{
  "n_kv_head": 3,
  "init": "normal",
  "init_std_qkv": 0.051,
  "init_std_up": 0.051,
  "init_std_down": 0.00966,
  "optimizer": "soap_variant",
  "lr": 0.00601,
  "warmup_steps": 200,
  "schedule": "wsd",
  "batch_tokens": 32768,
  "seq_len": 1024,
  "doc_mask": false
}
Each number is 500 + 25 x the weight over its row's rms, rounded and kept within 0 to 999. Layers, rows and columns count from 0. Numbers have three digits each. The size before them is the row's rms in percent of the matrix's.

# layer 8 attention key, 96x96, rms 0.227, rows 0-95, columns 0-31
105:552476494547502517433495499478491514507446512460515503524491527493504507537459501487494479526530
107:530467523489496488459484497482494495517515486503481457538471457500507483520510506473502512517461
107:497500515490535537498481509511473473480523485548478482526500477515529532505448481476518484530489
103:488495468531531519492528524522504484522491464503483488502533516470544481525503469500507505486534
107:494532515497489479553510515478480502498496492493492507476512452478518487460480489484498555443501
105:525511484529507506473517502516458494498483464470529514468475520500504478536515538516488527578518
109:480533510490488482559458522478453485534515506496502498491494484478475449469465501527554524546498
107:545503492525511478508489521539503476508534476474505502502468490484491520499505529498508469506479
103:533455515519492516522494537508502520494502496507497481547472538500491492481444540523485491510526
105:547489516517493497503551494477495458533510508518546471527529543524450502491520484477527511491516
106:519488503480525467485496540474478479551511498483486510525533494521504472497515507475473566468516
106:471480496530453509485498485522469523487520477527524523517522519496499529503481478525521500450446
099:493477472473514502529474515538459471491466537536506508475506493456447526524540470507503506520531
107:526503525491470547430525517483470518515539490517446480448497504537523471500523463555506477474561
103:467471499445473491485562521516484458554478476499497525499489507467515532498508524530526519532472
095:474509503501572518496498534471490559511500501504498509483486502505445517534525525489513525476459
097:491499491536527480538455497512498511555477493469476473483460511517511474533496490502483522475510
102:508491482521480487510462529470478492474492478468507463491475485488527503504543539500483542531518
100:464493444509502509451474527487457525476481538509485476464495473489533527483475488498515511510484
101:486513508422539494524493481471492511518527524515536483498497519518497496588503526505513512514481
103:507487465498485493507475507484453501538508488546504477498498499528512516529484503490523538530498
119:489482477478480459478462497484541476482506550523510502501495554546475493491499465518477506516518
106:538490482497526503496500458509538505493492549554525546486498528477505461500531474465488517482526
109:548528513498502511474495480510522479470465523470447531521473510466460497481527535518509452509526
091:499512523516505489484497502466527484513510555456532530496511521512462459517503483435540506479498
102:487500497485483525514466496495454485502519534500544471514515491453458531481517514503498516436482
103:511533461518473467481510492480525505489510496493482528527495530496476468523518500494516549492490
099:543464434502498470484524548517504517485503531484525515482497463497497507501491482531494493464499
106:524524511493462499486497482535485474513499518512528502492497434506523518478467547510465500528480
096:501457464505494492487516513440490507462507480498499530516542465518460482510450506504471471521494
110:453493483489532465457529449503489487499504511487520502499509498507513498535440479497531474469518
093:503489515550508474522513469481508473536501497487542550478501534505489520517516468528486459494512
083:504512496524499490504483501498442511478477418495489501466513502494488509476520461544524503461498
097:507485498520577551474479472523504480460476445503461536491489498451500475528464487480502537493502
103:499520438511476492559518435470476511493493514487459541477515473494490489476507510518519502481506
096:494531489493481506519489509517457479551496497480497490488504492498522502514500519472474528502451
093:523499513513503522496536514542488516464446475508484482519509537490477476513488471491481501479525
091:499525510502527458572505539486493544479509519495502530480503479507451494540490500513493530523505
088:498525519511525484430509508508502453499528493492555549497471510485508496489512482484476476516507
107:477513481466518504487459460513517480493472554493511486488499542489484473491544469515494516448523
078:490474507485483516490497466493519497497513509524540557506492535496506507452522461505499539506511
090:513544475466507507438509536522509481532455507498499551491505502532498509536493534504478534486497
092:485479510486517478446511456477494468490532476472451517483570511505479496525498512485495485494474
091:479447527496481520484495494524515536489505482501534510529511491472506514480531541491482464503469
092:474519502478526456448506504522435486494478478519514462512519462489546467515474512488526512485484
095:573498484485460507499506496514507488494507503464515497529477492535515523471483493508487505451461
087:531494488502466476467526539501512525457499526490506491501515490504479499503526512477487532522494
090:485497512495497505507530493491512441478540526526502524559527521450511463510465458485481509485509
103:524509499522485511457546495542486463499496509505504511505547528488510491502528472483497471509540
089:496523524523502576483457536489505496506508502514460468505526503516473505493519491510511496525527
102:466499485502533444499503520490477497504510498426523462480476524531459524513524496483515490499488
092:519537530457512513503530504472540462503505474503516438452452525495501478524500526433538530485528
089:492518482553501492503515522514527477481472500500481549529474512493474499478472434450483489519507
094:504519484509491511552455480466441495477503491534507487523497488494528567500455494491510503497480
101:486483470483476522482484533505499467479526493462494451472477507494555495473499502520495533517500
093:541490472501499469493488494516499503497561475522517508508537529471472518476491512491509516514475
094:486488482531516491518490514500479472490502494480539524524521533493513505512433552483512463489525
096:423517502479523467532482510515470529490537527484483522459494522496488467497476456503509534567471
091:505468486532507493474566539521512479541498458475476456478478499544473501468534473507511536472523
093:519480526496476495522536488535507486481488479486513493479529511521437503451495454501506494476475
098:484519546488485515499497515491558486513517460475495530524473488495466526470495524516496503480460
104:509518515511493553513499513489499525517523510516495477529517457513511506479507542491502497543520
102:550506535523498484462475473517516461499504496463439476490472490521485482510508498500479473497460
084:498474463479486482459523535537479570525512537474521501524515460484461491502534514470494484496499
103:511549484462489512551531466492459526520502483469509474453495488506558523533543513549533518502497
096:510496525532453483508482504477485507524517487544508490482495458534526498471477514485512524560476
102:497525473518481508511484479464510564497534510487511490478528525505501500545546467477524453477520
102:461502449465539509491486496491488524537481466519492466476483509449514515498486511519475524516484
104:505488524522459482484481523479476469508528510523512496513523445511503495474531551521492487504495
103:522499492492508481501520457545531481500470554506482515456501527467482478489568515491486464506510
098:512480551487505515498500483558534508497498499522466528498512513495485501500506496515495435482531
108:457493494495545507521460522491494495478501497507491480495494500474522498504499538513577533517482
104:500525500498488492449500472507489529420537523511501518528496495496500576458524466510501495499510
089:484519509498521499452507521466500510506466484547482496501510487540505517540560491559521491486487
102:508501491499488461509536488518505479513494524492529504535509503489453500523542477495462561478505
098:498498466499463472526497501490524467520480492480492511501488498473547505515505442483500482461507
098:455474493550513545513473471521487507532480482502479504520481467529520499478482479533454478516494
103:482461529437511481532510494498510513504509492470541499502508486472523467496501480517511524445479
106:470466551529491529513538502498511495508493511510476500502525501472480466520503478546510468494537
102:515501528513520495452516483465514480540513481513499531485510544495508482524505539533469490445468
097:513532507513471529529475560491488547497542482473493464526538515503488517481505478499499537518506
100:545501487518539534482443482536503495438459518491496466536493484482496519551524501510470489523502
101:503484512524513481548481464448457492514460515507528506535530508460526463533466486494520513518524
105:475470471496467444504502504485490529525496488510524540487520484482514521528492539514492506511524
102:502501504497490518496460541443513447477510495503472505509523511499533515462496474469498481499468
097:476572507501524503508465462525514526516510528496502502478524503489503487507497472465457534489540
106:489532486519478519513473498453555485540525491452533529484455532495467473480529517531525496515506
103:459505517471451487506484497512520520525470503489500495509496442481545508490498537519502500536462
107:503483491482485502506489491475507475515477453531514520515475510501500543479485474532522493548531
102:501506533481472508464518508511506472503482520449441511464501461533444508493509500518502451528495
115:557487499528498549469474474499483504553479460501499501488534499500509511510491509499501445483446
110:493515516505495538489499532513483498460565465516442476502468482502512465521522523518479525512510
091:467541489531506520530527489512456486469483471505472483492489531474484480500485455521497545458499
100:488492483517479525510465498532429506530491489511517527530485534522464506491524499494528499489479
098:515537522534545461495506531497502519468487501481549519480476494509534520511491466491481518537477
113:492499540511478501501462463491530502468495489514477513550511499505446528474511487538529510479497